config.yaml
n_layer: 12
d_model: 96
n_head: 3
n_kv_head: 3
head_dim: 32
d_mlp: 384
vocab_size: 8192
activation: "tanh_gelu"
norm: "layernorm"
norm_place: "pre"
norm_eps: 1e-06
positions: "learned"
qk_norm: false
attn_scale: 0.177
bias: "all"
tie_embeddings: true
parallel_block: false
init: "normal"
init_std_qkv: 0.051
init_std_o: 0.0
init_std_up: 0.051
init_std_down: 0.0
optimizer: "muon_variant"
lr: 0.00456
lr_mult_down: 1.5
beta1: 0.95
lr_head: 0.0114
grad_clip: 0.5
warmup_steps: 200
schedule: "wsd"
decay_fraction: 0.54
decay_shape: "linear"
final_lr_fraction: 0.0
batch_tokens: 32768
seq_len: 1024
doc_mask: true
train_tokens: 150400000
steps: 4590
dataset: "wikipedia_en"
Each number is 500 + 40 x the weight over its row's rms, rounded and kept within 0 to 999. Layers, rows and columns count from 0. Numbers have three digits each. The size before them is the row's rms in percent of the matrix's.

# up: layer 8 MLP up, 384x96, rms 0.228, rows 211-279, columns 0-95
# down: layer 8 MLP down (transposed), 384x96, rms 0.318, rows 211-279, columns 0-95
up211 101:492398511517530488527496462477486505563515483479523488568508489502513503495442564553525543563531530461506562550477462512495449544424527546475461495471513484467522476526555505433438581494462533550445554571488460486518431444468466461568472423444497496480543511509547540503560522520447501565
down211 119:524586507485489550525533471522505514484516525607502503435556504476496493448526409509478469454517506532512465397471530494528546491538502444507526491468511518499499500416452546553522489531480535439559473496474569462501527485490512548508466542554442504535436547536485405505476469504554487395
up212 102:584449499547514447537492572422492502528470517508507511548515478498512534519518489454428496537540535543455496541560487528538486544444493538504455579532514506500470460520374506478537522459472501523448457418489477575514496533539520468502584491488478502490436484398461532567502504524446507513
down212 096:465484563470526465496540505527555524487510389465430547527451503524556456491494560611522505488555489505537529470498469456486554489514513415492521491440434479470514477509520482502564535505456520470480537478503595499502462446483525443499506562509507497452432588497450477549487575480457532482
up213 100:469566554546441514489513494551488438504585459512544507450484489545521504551485499517489536490443518581476497509491440481528462462530507493506485461495387501519488464452457431457577545511458504558484506505439469522548531550456536527486430466404542555473454532516494502521519480598523514488
down213 097:510467525451473497532512537541443605472450490596532553477535547485428523501459443577514550494518422510519536460539527530511538532490500479495527476506513533517531508480494398500463486402463497513525503432518509489478456469548541488433523542516574496522456478486470450567437507439458505499
up214 110:511515554487492521418511401497488554446502478481431481489475501492450446567535531559498555519530483420450457482488568425460542476557544492482538543430485504517497514480454450484516530469574430537472497495527526536471557547498494443498516470467531450528513531533593520553464504468525511434
down214 109:554449481497526570442528552504517502530515471505450521473518543499459484561546505542479498493514515562436527539501479481523534493521582506457516553467547499472481489596568469458451483409427440537422485515488524568417496449499424431507458443554489514524456503510528527462498499503478511558
up215 099:495494522514513537420501513502465518475488468518483453496431464562418536561514470560516461490447487519468467444513612537450494489549532544510450452477527499415525552501488536537553573532401564482486503525510512544489502548486521419457464575516526456526544456498503507498580517488474479501
down215 103:482492451501527510476478543554518500503452554505587521513536518557497501519531502491473491449548541474501613526470488413461462528513507580484522476531447373504493426483493462478497454505469505466526469511530476544530558447536506457558501466451528505507566425482498463458435546561556485490
up216 104:470537494547479492448518505491473481491496444499590501485464539507496459470505516483491580472429493424547474505503485471507469452499487464515460559495465609489461472488498493477538565505487598514528572492427560457609504480441563524516520534515473476473551482444562482496429496563529470527
down216 099:560466522490518531472562524481445510541559421456474551481439535483467460505526536516487467464492540464455518454543551499529566500508487473487509448470488555537488476422519489537473479553508479509525526481471488477517450439512588467544465612500419491564420538541517407505482558540494495499
up217 105:499494517493507525533608499505545474477567503388514521500447491541467541491546538472548561481481460520483485536553515491533493570428547485480465401445459523481507447542510569548504602494445460557530525441465468501457511559504472452511491570477501490495500532501483550455474501450460523514
down217 092:507523470472532505460448481455439470480467512555504513489581482460480516524535455534491457515493589413491524478453513540505529489600477478550501572546493431558557530519438498479426472443550512484484463557528473500532444516545508505459479519530442505558464520560407527499502475559538459466
up218 089:552414494467482551452456562514552485491574502491514527508487524450496521453534488591521462541465572498494442506543527460453524557520543504458469462532409462458497505518450565560482484494472464463485483542547531463509472481472509454509532542519540565460529626503435455526518492467515458490
down218 091:482514457579558452518572455568506507513509588502455504461417522519545488496542518530492604458524457423496526516565559510430511483539416464469508513474493509495502554515575439493510454451460472528535512464508514477497542444498489510398495533487508495508462501505540524424499450542467491498
up219 121:516447523484566511511543476529505540436461456536426525563445525493508426506511566491557550597454491464528501524510493515515472497450521521496508540492457486517407521506495533476450506492492520558533527498569463541517543487475438491426418537450442518467505513586438548523499507549457444455
down219 128:512500426461537515505530531493449518508566569504450427583413481514548442402521499460506520516473541492492518522475464424395510524445524490552534487571501516519534475554424528522504561542566546463481496473520486486560540480479488501495479494523499581486523467538459516477434478494501449516
up220 116:510515503505457580462511539520494574530493528524554481506472456444478499474437480504511501447531511539497500476561509573548577389480491516443533484459488482555432507519528478448459529541476441523546444541457473565486523567467448465583448471537548490449479482434525424523490509540509508510
down220 105:438536556587482526529524540463536482536497517421532471465411481520521501466443523523416481441439446489492514568497538545526532517496452450531453512518487468596524544492550464480488553590495461488557475436549466462522528588507466475492525497458491457470505512485539465470512552496508535459
up221 108:508470521496400492458576521477492435530501465572470527556517481513478484483489508618528504581503507523490474592510488527470469517441520434471508452492449507494483517477587545442558543504510498473466528503458550457444450512475486429586483481512512506530448550472514460524559503496520430492
down221 101:507510523461569530553479580548487509479498485518543521473472590455474470487509476448431518542422478522502524449535524495572463560490540495492452530558499449485506408480517478504430436521531523443450418573507532421545516502450466565456544524485465445522496510570508487512494478526516508532
up222 100:494451517496491493529480573469505567575515465437543485450451500463504467508528551496539425554522496578479473492537502508469492514482468501515452584532544520465513506483508502525462516491505529525441571401500482427497465591575488486605429445517474462464514526512533524465513432492467527460
down222 099:522389514551511451547445554565471507474519475524483448521402559440454471538485474499541466476491461528509468522498532465574517532454557510476430474545532469438483483528491533524503444549478518518431487556481520490509596500492457491500532417563549528504493540556514539452550501523477490465
up223 111:516508475570472566553470550518501557487514502473459518498461470402502512472440482516462462480490475536452532506503494459502470492497527476524555547468442561417448536560473545542441500467532505487517554496553529517521568515451461524451481425520599560479578468479515469549475577541528479532
down223 095:506507462391532444455465426431501440590515468446521499524468546581543531501530556485496580524513502491527481512475457479468569480487526483488474457485559468608516422477458495467543498479558484486511472526472468509504501487541526523476578574486470505462498555477543547446501469478530524475
up224 092:563457595450492434485555457509528465493444548555481530544515446497493558471517541502513426454462490463483486432488520496532471561516529405532436529489456489554561495506450485507502506542496509515477544494530459536577463455429619486514517502455487491465473505547555448486487505526523451501
down224 085:560576435504443496520435531538495545472468510474559514493433466498461447556479450528549449530552444470478556615493488468472530543473556550482477475578488480474538530588465467495483457455491462519516485469456560555455522475488423476545528529495505515451465547482511485519507491519445516549
up225 107:569511468423505460554555496468497528526484504595539515525494397492510423440524483495521487547504468531541482470522523478483367495497541491588562534513474468485439436556528507452415490484515502458467509461444478538545517482535499577543497510479498509481547470472512503484471565496489518468
down225 105:508502532505422432525460464493487464502511500520517468486511434558451563541504539481519516468530476478479508515498494548522501450528462492422480464506564434527568566453512474447539437503522488571514509465505429509521527466479625538454432436472556534473509601501509539513564508464491524476
up226 099:484508476513445540558454458524538518467512499431534530447445486436496472527513534562559476478521496502528491432497432513479517609524553531443498535495492474479437466513531492423596496479463475568547480451483513534592526509429552538492533537535449497474569520470502530502509487520476423473
down226 104:504532442544472507499464454525531518479415493546479500524495489460504575540458461467530468514528485488457432561533480513482546495596432509470543575530510530421525506374465572432510465495475571513498544501524510466525437502542498517515496502491487521508500522499421510425489513485539589517
up227 098:564575499520494527403499527494489404464484511440456526433424511489491475498435558485504436560482544500413481541444523517539512556524556514479473523574452455482464480475560465460538494520485526537488460572503523529482434504518528553540501501491440480505535497577548501491486531480568483522
down227 106:512495514519502471488431458534488499510461480482503506443614485509524543528474529497439424492510448441601504505555490479402519519548466569449436540599553470483496532469544493487476475551475503540470492486522461497527494538468510485519485481585460536522502537402473452463539527531548494513
up228 107:549582528500514522556549480512439549448525447574430541469522591513451532507572456477530495511486513489524529517545460531483466496486568498433502489539510470440453421483419539457565479554527479481500464503468418592542463531468514453493512480488482456464446531499506472524462459489508530479
down228 098:493489405510466433487554537504554532498494527546577495508499481463558514546502485501445518512526506518474481484463558476527483580434481460489574474486449551483580450579523536524467514412501487403504519499460549379498560469468479493500459519467463483557514535514492499529522492517523541457
up229 100:460532498484459457460512461510461468528547514562517577451469473483503470512449502481529508534495529567544400456552476517437529535538490435482517450463449503534523509460539575498499495463521520570519494545528475515604542487473493565451476559415498483498484475454513604537461507453552494490
down229 109:599499530502451569475551509525526532532529519539456488498535502512444445565555545457514530509459446424500489517397503495480488497434508539492501491533542497463472513485510503438495527438531439479475532451499612543467500449482456483536513453599511533518522511521457433490531426554520492489
up230 074:520474513466513541434426526481436456478488462580571463480493493539523429439549504484520504564501486520561557532486539452528531494506510468539548435457441519477546526555440522413502475576429478455490522476589431494494469532508467485522463535551519490458504485509463522464511467561529556514
down230 071:496524423563461517551497516506600538533534495519433532501576494450424483526470473495487505527538501513573472480544527456516406465469486437491479465534460498590540502407501501585546445479520549467514500500508410439517585495462508500509459499566508545464488476491473500486482510485521493511
up231 093:453530495498553435460498519475466543493479477583431520472481502511494494523456524507510586495465504551455533467515560503494474480550518470462526534510517544471463537469464566532582449485543554476440528503495529449558538487497508422440437434516505501504573420401509497556530454568479496518
down231 090:435530557495525497461515476428532477528448568480555450519602438529474486490544483563519503509499533444476432553463494566520484445562484468571524490569490413544547482457465542414526486519551461459532528481437464471456529480511503522449472481484519545479527532487531547511477533544485468467
up232 108:557592445526504538482434452561536461469490488492519446451498499555495484460493543546513438554432529395479466522495500546485501512512512490481471511488526488440546493486411513523489481470567516491528514582432494536577499498522503526496531485495553548478581502565501546469483479516439533405
down232 102:462512554549542483504503559520560496486500425564513488417475491449470516534478528445539491507538521484437502527440508521528498515483488573475467456423534535575512475499588580436540454532521494502394459498506511534472532540543464559482460477458534487536431525480515443488541488466493541441
up233 081:521486468512540526556470528587498487502427473547535518533472438584510438532564473553557478520493534536476532535562485468476577539478487503506526461503461509541445502502493461464521536527464467527526436490557471500484453527461536563485476535515445559589487487482423456558468418500488447443
down233 074:437469520491518495463466414502564471528539513437457527506515468417556582511486511507396481498474491507537458504510484509551405493454512522493480558501551563504511484578550511546493481533543514459528487479481490492437508423493550488491515552514538521529529502484538479419424556574466502556
up234 073:548458521507494475462473512518453445413551485495516473446514483555505507479604500472555445473524472469511513519475454524501527438560543436538552465543450490446576500517541568444503489562530441478528494526477514500499473470463540535489575517482502429492568472453565538549498422499452473546
down234 070:397510483521545440489533498539538474534540501486450539536579570492479473489489544515461495525474501473501570484533533440533462550405513512478446528514434483453454450486470506560501501555553524478533450508497565518517484478496480473485436563544531505447446469544449438478527575568522511437
up235 100:571487541554565494425466518495502455485546602440522464460469450553482474535466491506518499473445524486472542556458572463408449532527525459460506477526521526504460468586440528497506535467556503457475500604527534499490419525548467474505556468466513459465504494520500470482474512515563536476
down235 098:478530495522468494474471483495477471498482445483457486501535535420532536535512586491494517451559458385567443528562513465588555502483472513517428527531511484428517546500556485499526519490482431486495510506421507515455588467505514493489512480557564525547457516458579572532501470477470488452
up236 094:484471495433512482565490448463525467548506411473471561416526497484515492522499469569450534556493559460501517435470536466507581581551533478482456450488468482570540443485502526447474541558535548581448472497515473468518522491500527534458494534499482452422521522515486555482454510513581530514
down236 094:457526443473493474475552517569447508442609507453485507439437555489465557424506493533549509489464515491485509529440500496479533469457543503503473481500572483487479541502471579516506538530495488489464507469510458481515557569513483497509581533461505412498492474592534533438593456462545460505
up237 105:484554531434477481491437503572433458580550499535577609547455472477504508470545526466476490494492540553531484517488527534530453497497571480505550488501458444496506515513494490503446520453458476532494553446428436464506492474484512455554527515476485457576432460516462460551572528561509527541
down237 099:558441559523511512445454458548460507434454441483504498561539529456542423460426508537505480485497464472499461571523508464512505519524413549522429493484503523492444503509533514531481549509433548484492518589523537507514477471499551529572418580494540433496515442485487532476530512451512502563
up238 097:511514416425558471502556519495445533515502533471477430517462506555460483435530514448522506450469501570531527466547615545464552552494499495527586531526546572508528411464522430470529468439463511453492473497532501470561520504439495493467487502490483477507460536520476499470437549490473535541
down238 099:532595548526479579494480479479508503500519460580486503430458437493486524512487485497464505514496513475474522541468469499519534438534530515410512477428504489466546534546539458510491505472412430500463515484439515466523486524548501455572521425554481569507520489412556542578512483507542571474
up239 105:470521508429501531522539466509485537485458386464533542450534446463556537491558473500590495464487453450482466507438501499439497531479486553511558431532501523482502504509508505476510509509531497473466594473568522546503522499491511482470467573448484398478469474622511509460473450535507523539
down239 103:470473512468464491483515517537431565526539482519513527506530471530552507374506539543455445441582542536462457492497540447533460555528468450476529519535479512512557477456536484443437467434541518497511460502535541551574458508437474505477528547420522433508464517525528501570482527518502521435
up240 098:511473562417498518454494468476418525479506582480478442507457539514497485509522470471495450508472534526521532501454539486523464507480480464504503479484441426618470483520460481461568508576520404510473534517508576502479502475512552495471535497548465497550492555464510541526472481561607583501
down240 105:513542484492544489515479505535613495442448528507528462510473500482454502501547504500464485547471465546472463511527585403546557450538507519501448537620455544470515494481490515442477564478498562489469535445531477518464458512489524520527475457459503489445598423470476512492477514523567469448
up241 109:494523463546454512515525473523421561490533456514502514468468563482429483507552490450525550424554544446529474497539477568429532518512532537464453532518500550477517458535468464527531489452554511581538549466489543433513560495514498502538481479472555484524416448514450509405481480453443444485
down241 106:483433519496524527518541494509527468535567506551500508536558457458494485446520522526535469485477457519535495471538508480438494456587414460522578568527490546445414470506453548506554430492493533556466475489464531515576503532504495477576455420490416431456493493501528463481510540475531512550
up242 126:487541485622473532457443499489495488473501502493434509539469577558505550463562496483517496549502511488495514530492462489547446519410516461509465468552412531507445494453511441452449528455529501523486553532461544555534502530525506535465574500488461511515536497505455491548521498548580385484
down242 108:488587555524489520527494508512517447438500478480448488459464564525502484499524490527507505531466505495445469541483501414536577508495519504489422434577509456495555459482517462516409425528501543499459512511581504460431517537488462529537586468499480564550540541449519513511495554415537460507
up243 104:602468541538446538531464460471435493571520492479495534526535480456533509521554476497504451506507501519453528531555537484470512427503469475497497456452487503480510549492502448486427525578493545454486507521540522497495454518465485488608448472539418470495425489464566525625449528487486511480
down243 121:428530536574495519485547487507511484453544445554551478531437519536517523515473505507537535452554505445465470558473516408563514512536443463533515483429448436561534519453494589492455480414520558549539533476499502464469489443495528463497518515518459484556486495523441502478549532475560455441
up244 119:547462448468489540512604505476468491487514477436467450555489513453500497470527504530490533568441548515504541499513441497510508519452484527532507437525504474420433417593471544501564478469496551518538469548571553499487528498507584488512538570459458513513482513442459473554453533545435515489
down244 119:542472541508503450434474551464520440506471475425468447478515518455533490483544523467488427512469473473585474495493516472570565504494500588511494446522539580489510465436571554412504488562482491543499472555478522459462508549556514553536461485442491534524504516444491525473528527537561426485
up245 098:463529511504511551552478517546478481559457482584513560440496482410519511516498451540481458445441492521441485511526545545500519522447556534532501429457473478508564506534475471543519480488461526535516444558481449454547527564516456425532533510470524557474553458495534502520412496520502399551
down245 091:489457477445482511482568526453440513521415564499441483500565474482468561538505501475462571545539459534544481506469469494562471526462510495496510524600512481481411479558497496470519481479516477527435520450490578467554521522510565519507455437526526434535462472485542522430496461532519593518
up246 081:523479491527594547441547504505467480508479392579559433445436492467508512474505503472549512442539453501486512488536517531529495541490538454494519530479479415550475489543546527528411535494506440483495476499508504559525521483467540548541515485463497480537562546553479522457427438423545484546
down246 080:525495573509451476524417549485549515537493509565443520533653525508495516502520534535480450554545493441511496507505486473504492503515492484535528423507514547482482512416497494475527477455395476455491514421515499438511512528513531495505516512563524502491434426475520507471587521519440523446
up247 082:487491503491597573474454433428453513519508496465562537575511555522473454489491530547488460487524456528539433567455467573502490499447526524478545524498476457475484538476476484497447486521370482585503495511565503421503508539529460529488503528515554473456477449492492507545494459566536507471
down247 077:549492491566479519491490495625589450486472493552517520552512507435441540450493533458490367552493474507524452485488503513521448492464544492490469445526475495553549510435543500474405481546489553430492507498506548477491555489515568533434479494519443541505492457511492519480454522519537497501
up248 110:529480487547442499496476544470443535498495584512416522545472511516568534451478555433535489536488482484543493471528419516476492484537540406443509471487481417463497515508441492524509555427581557507478496532534535507535504487554515441548485454483536524546445575482500475458533482545482421485
down248 105:557503536519484455506414580468471543447488535509538579473499463440481533494469504544493536606574567467504545499539434486446506483491473558532437526493541526557501491485497443516454523451521514501498518515484456433506459488543500475447525518539456529507521507439434549487556428498493427546
up249 081:506528529500489521430530525452509541585550509535500549504445495559487549477537511515495516484519468546472417532517527521515570592510471493518476437517496458454515537477437553530427491500493451460466561561550437539496510482524449528451394437422532504488479499512521420498501497470543502555
down249 065:518514457532486458522520503465572469496483541418511570578535512452508516449491490456441530518496505495509498495520461486517457550398483466579458426515470476510570465458470537519509473478526478500508448486498485472532506509508553539446491604507525524405556527507594559514425447516493512532
up250 124:477537480434533589478518470455425484434487522487475501512450536499605580440489531472478523540578525517507539507434513472569509483479498534552521473524508499454489472482522488459469518599483572489472466539565507502524500509548510478419540488466447446473492404461488467529549529491509463525
down250 136:499537550454428560551525467484506496499454532491541442549473497564474520477513496475520438449436490514484517542510429603454463452496521493505503487594503505567474514509479456482545455485540547506506571461466507467492561497491430569475546392519464528470474494531525497464470572445527536513
up251 106:492479479507482532484496502508427476487522495549444487448536496449446507557518491512503559495506558496435518483506538530468480512588571577511446568469473576434483511522474524458444504471480454542466450486497548470486468497573484421592495501458513455458495457453537482531489488518630521512
down251 116:482491468487531457478513561530442551497508478439502480468578526512496503583513558558483478470511513492480459542486540436552531526500530499426451507521567453490505449519553504473507440458437489490556528475493564549489559453421462504441542489498509480618504486446509477533495516522457584433
up252 093:539493543483591543516502441456514527457497485549541495389476489469514498502513584485476544470513516435475475483455534471494454513513517574503510473542553542498411502528452539456526576492559533511495377504488458518524511484506479539562490441466474492555483483482480444451491510528474411539
down252 097:423463500520512513526528510451449532515484525516542383562475462474487519465453515510518459454472479488531472529600468548465475568530559434522498507484477525465475498475515521500535570520468539518438564472535425480495498578510553475452459544526450426483567560503518504460485460491571486541
up253 098:423515545470512583491499431461455489525521557495414501504464447511545477518544457509524508523475536566534515529434514511558466498497504437496474498514493476419462495478496547484468563550476509576433558474479583488438458499493471527529540503543440491577528466531571490425488437529499507461
down253 088:558531481480542469542497411486529525478515549527539488499410458500475534527450457489533428552509538511503500530501445513491521504496440491499513493507536479485527513483513595534525474546539528518586514545461397556535478440456431541507466491464501515421474525491441494389523560480464515555
up254 078:519499503471501512469547474500510478460504431541500520480465442494542537493427494587535530504546516544542463500498507508529513561487498547626499464444491511455463440509472483534474495403555461478534469584544523512473472455478511563551533542427500440469489498565463535485490549509441431560
down254 091:510430442573504500537463453542496522506543479420486447462545507464512443536449498504444454477451525424478482488512475493523507525501557493456476556565477473502542572511642505437444532553526523459544543477589518492450487526485494462466492527528463502498564488524562506512493526504463525452
up255 119:522488501509523514442459486492488477469530484461504514574408580552508465516506570462540538496478516501473510552497520480522464498494474433539494580578500473504454528548490508529534503523527538505506543556523546471549506504384472480530469433420490487516500492469512560394468509542394452488
down255 107:494504602529455429545397597488492502479570461513532575475492556483518501482526486466463492505497501499514464503488519468508449464455452455504578432481510454507521475509574467491562427427449552472560517501482494498559540567469474510487536504472479492587498455475525546452531490522482508522
up256 103:529527377434525492419499520496509529490513524512493488509473518604547527512563472508545422530460540563481433434538542487467501490429517452482505459462450553441481467531504510464530517483507541483526509563569495488505535455559515511431537529515522544490541548477474500513408479552501499452
down256 111:519442699525574477523496502535492494490474430503520528462520467409473468499472479493463538508577487426517541537501509479554532477507467497521470489537514477458461490442523464508518491502488451538512418497539490507519500525461531507594499534476521442537480476455534514522547484467471482552
up257 076:527585499453463498502538461459480494463509480586566528400526509510520490521499516536468442534549483527491439442576451480459548490549530516503485544476517532496503532492499527487529473543538430510497457503465469481485538558467431570467398504549483478455588494492553490488507434486502485409
down257 072:495472507486498485489523555514517558462488506543478455558576460603469493516495497417458471556500462526459569482524530488469550518456489463522551573534508511457526444522503537480497519440495475490550550480552467526541408467506487450471497504457416475476450524499498440495500644525474509497
up258 079:549506485430450555522492521524471431528492549587481445513475545501509446506471552536482548541539457471436497563466537485443467503410480469542422515502538497424517536506513536544544466477443448564452527493502498581426581537532511467456531451455493489514472460531469547522501490529504496526
down258 073:565504514550463438472534539489557508490513482512491467512507545498535502468490529491434442498471504508517459506508588461530481529481473611513496487482468560464552504477512546480449463430457611504576431512518547444410435462511542536517529509517515494451431526493521501506473409551507518476
up259 097:535586526459515453583477504504406506493475538556530501459492501552491456516551494528500527448453530583493551552533498512512570530466543511474451464458482503499495453487526502461507526493495426465530504572461509547577471479555502469489484414437489482454503500519478564428436440531520438542
down259 093:513441453528484498444541551512553468567512442494431481517546479477507533500497535460535436537494517525442500451464505414514478481479502468481490602512514509475504567549491522516521502388394525529512508517505520541492474509476442502513474539580485478599445481480519501547486582465519545467
up260 099:587485479473477502470505513505431508479489489490508552519463575522464544502466532489479497531504536602478468472485510498477480509478526472567468506525459389389522498574466518484499465552544529488529504436535454443551502582501523494596417541451538509440495554510524508506494484514492543450
down260 088:482520528463506522486514514508494452497488500527531520532479524465429501500573429484525496530492481577568438553516546527462480518449490504460454506463476531481451459480550529541474575479530425480591487476484459530530428451568452505439515568468535413560481475439505602507467511511520495549
up261 078:555450506453522490535543529518456480550446452407490506573530444555575537456403547550537494495496534528460483523557520528468496497499539507507540484611471476465466528464522447559505511464480474502491536539513551513555525480523487446469495473499587523519496425467557472496574464555492483488
down261 080:365555473557481441526547565501552491483459533433517507543562542497495527515512409512473503452547480449487480465485498411528461548484489442475454488478506461544510523513515548483533465475529520464539450471527459474461536507474567490441524564521533523474516558533454530529529488528494581441
up262 109:502487551518468508499465492491433582526505455456527489497473454519490551477522468553428479464509497437506502496484495486504462504473543547508460529589464590498472489503474527502443561496513487532453482602429565475499544464454459588500570516480488492448491563454621468550484493517503473469
down262 119:505531510502497524514474528462510549567460508557499454473442458489477457489537481556566434473483509453500544510460466499587469496519489462534497489471503480524514524514466481533419575511471541564446516498513461457460549494578513517556466585482467471513365506485563468565509514502524512407
up263 088:492446468529604488518520441549585523519488479512514506521455538447458467500511496520561478490474457530430588457540413501505488511485505501403467511530526473488548460491497520558504479561566489496512461512459536513447439573463512536464451498470484480535527474513520500578419449501557443526
down263 086:509467541428441472502467533506480440477483471466469547457612503576527536541512502467512523539509493480518548514579472526490495487481489546545431402507522529535463533460499507438461512486466512460493514546549396521477567483575528495477485537570548550447549455518442497477544504526484454482
up264 097:523525515581481495453575474490504523559499480558445419490514481555441489456544547441470548436473530529510520475474488465487442527590560481500488571445471559504487476438499482458488525542509449506511436572519471528531459499463468513585500502474517447470526436519453492511550557511579479495
down264 110:473467442452509535463541433543512425539536547465503445483526522582483440594531553523509529461461479491535527459470470419536558585532524569485462511467529447481492533458514543413502505464451515504555528470535450509522523487541493511495476499486496430482555418506536546468533481536492512450
up265 102:566472477469549493517522530489569509453489507481491514523484550442433458473562500495537493563540555456508537469531469448507530420472612457441483582510513547536550461514515481525451447406505486509437524489534523486480577475522457469499507485494398517529485560496553539509447489467523492495
down265 107:535539478502456542510509461497414487561485511493583538481522443538498535510524526495445475451448488507528456567438518501535481496574372535503446447518508448505407496459505536501459549543448520487549468440506455509538474535538542537494432506496556486494565465513464494510542565558505518485
up266 099:515481493562514590539533580440551414490483540515445495521481538495501481471457514490456467452428536466474500504540542528458511538495559464493505520490451456522553519530486481519500566500538445456449494504462493499462468519525487539458594556460456489440430529484526512536544500462543591408
down266 101:557462497532542507457469450457482471473527543494508451506426486573596493526455469537525514444478499459479554510518556545523546499502473462515449537511491429533531439477558514482502497496560522549459461446497459463525493561545472563513447488497400501473520611491516510489459591448512494477
up267 131:505497499560476487472405542531481465470526527459450467546532472480534510488499458508478477541474490572500475501562527537493553412473488489536531489497481490461454506543444422495506483511505476459511428474479560518555573578541495428569510437466507464515587520480469559528460574419532473530
down267 165:477548524516464492513566544577463560454491479520474503478496476478457452492432458516429514567518432489457521517508483466503468488509451516451481500586486541527515564490507438443471497516505542412503481498526461412511521506508518575603527502478514564521472443565593513519534478442516524488
up268 103:487506483426479483447479522511540489509520516518509519418536374495528514459415507507543510479502541516548453475457468504504535524535536518528528550413473574447421523528511522430504519452483495522520478466584562484572498526559542563516536507482500492461412535541458523485533547451497479528
down268 100:509514524525479469519578452446472482498492453498474423510551450545438490552541564463488538492514490509493603566520500545528471491467478547470489530490581558568522487488448494480526510479509437507485522490513468483416525497414429459510443522533511505448522485521558428439481484526522595532
up269 109:490438439563480522530464471525545486489526528498536490428484514455511587413458590584481478495489553541472424500461460520438411460543484550490553482469522526457519493496519537519517570504475539480504462583544566470522504498491525510539466488488524445513446483459540553485466470451557521491
down269 119:472473450544470474537504583505526447543565552438458499489497445501480520550490515513460471515499514478515440458510430592531406529505567494513440497502535546474482545466531571471522599495489460535481536534484564425534492463493477506486524567498559507528485473478475429412545494480497509468
up270 107:515480522493533469568485489458485571588495531501506493471543489393512527484495504553573505593500469494483454570536507497517520442459544448481546490536516541398495505498520546503465483507568521545479538513460554476492479484469491470489488433526456544465549460567452449482505435476486408452
down270 100:477516451547498534443529471520480475479520518529509453515395482560484502533520485464434477453468538541480493438466537458462406523523535504452434519492531435515495457530432531470500519464593558464449431537544497501514496572489513512530526527473554544467552550437516574503529540502539543551
up271 078:486448507439556542444525500475500471470484456511462467447473565466493445537515488511546598543509501428511518495498442532484477512424470434478509487474465486490467509548512483577473484540484551526500530488538515443506527473500393486434550504476496508531477532544448419555524558515582591493
down271 081:541488482500422443480517577561548518497494470517543469513552517533528516534455462431458381564469507541500561472522515444452486561439491528489496516578484519484525530517481509515474444530464514487556524479556491559570380454482501523497503498475535443481482450471491540449475505547502545466
up272 091:565500480504485441454474475486533528495439520536493574504556555536485461481538536548550554533485486514448543532465566519406539458508483454433555525518522474473508488507536461546519560506466497470521438536485468484469580475480489426419479480509471414500516516424499507479501469572579439493
down272 096:549539465564468469445526522518491460467493578565545445527569450506500467511500480451459477432422525523471530491548519445502434530489475505500403553485525475515475602537497536484460437475480511477489434574457477493543493566555478517461549446541545537527554496491464537480475473526533523514
up273 122:474531519532565532472487488438526500489569527522447421490510441480561498464495464496571466519481539496530440504457473534510475454541576450470547466514427427442570512507497494531493530532529560542529449560497475460478489523559534518526554577461480499466510510480433475465550573408485470507
down273 137:448535499570472522555431529502455477522489490551525506437481496461555541462523472556557508489513534483504442466485575481472545426546529472481523419484497413441565543440582474438465482475487547485585520511525479492496512526485557518449565542459498512489522536463545433504520458444485515503
up274 080:484544494538434534505433464515500511518600578522496468444481538511474428583512537498550533540479482495476519482475445500506553516493515548505498496485557494495448444528421465472496517518458538491516574476470485467494525514516450618491491460447554428485446538461494389548453509486481500507
down274 067:464471460514452481513495437568591513494477464426470549570542569477575578462497465464476437559497478539502496508523497544503455503448533478460512508577454565501549454517458524531579514518503493525500419483551538519502529487467470502463490523589523467400493501482508516472468469474458484527
up275 096:453491442475524493524492477508504607528503435447483517468427472510485479519505570472469443476499557549463522506539558490525554555432425461527457497547532510466480482491487493489496569505474434487557498543555546451542562510538445495581529468532474472546450430511495482495546473420468554528
down275 091:519509519529511417475479462452499488519473502623506468464588437493481522509459480504484487479523553502511496465461526506489487404468579576460535461564472518501523467516451518522526515485458497499492547505486578480385557531460566490503427494528485450510578536481503486521484441540505544542
up276 094:594533490454519509486532553499523448559510490440482565492516560483437509499563464505443455438520559522521531438473503522507562499491496468508562471512513544446481456501480464544464547506464498530452484433466566562474509473549490472510484554494430435472470534633476538461510469462494525534
down276 096:508541492626502445542414542497469455449466533455534535478453513549484516519438481478531443549518530472516595500499563489526502549481516453502477477506506471480558487519520539512431491548482427512516477557514516493511535533424511435508476448494451470525558527530538441498496543521501479389
up277 080:481531512499417441555456510471524520490424568460457529533555411527494483555443527542539513534501501512464468463521454508505540478532485512541554552511501523502437472463422519447581505527589490470496500510544471460546522574462445496526475493440453492529558455546528513497571515496529484423
down277 082:562472526590541516475504518493390486474517522499526517503466526491517501450502486502431432457518499511528514521510561554432524499498473497495477476521502473539495458561626462499486524563446530517501496517521508505530552513506478456417516490548474439453452522401527583529424537470479485440
up278 082:525524509519425502541392482482519458484448504549517477461464561465479484440458422517548539517484520523572560564456445491564518491514470507491460582432473503496519489553525538487503506500604519534554474478466492502424470494467468489511555447471476488473517478538497562444479574474550450479
down278 084:405494574454505550458513556553515514495465497522482496482474493496462572481601563487471496487445531461408493480480540497519483537440488525508566452556488505535433496393495511531525502435507462525499418464477537526508515476513496514523526489501526450503440486515554509508553492551527595438
up279 097:507475510506527572495588459467473475459428537554542530496539530486411464490538475570536460501563563459445528541451459542489492554505558481477457510488491442458537469502465458467463542514507508491485508553453480538501494459479504477524556564506439429525408485580553468511505531466506467434
down279 096:520528516472403511479508530572457543439491489592504440497615516473539505497450542558508503459539472465443446562507565399447482480484534510551512473572526431468487537513485485456503502484438491455473460487561587542523521519490436478522482487438549503519506498487509491502484519527507472495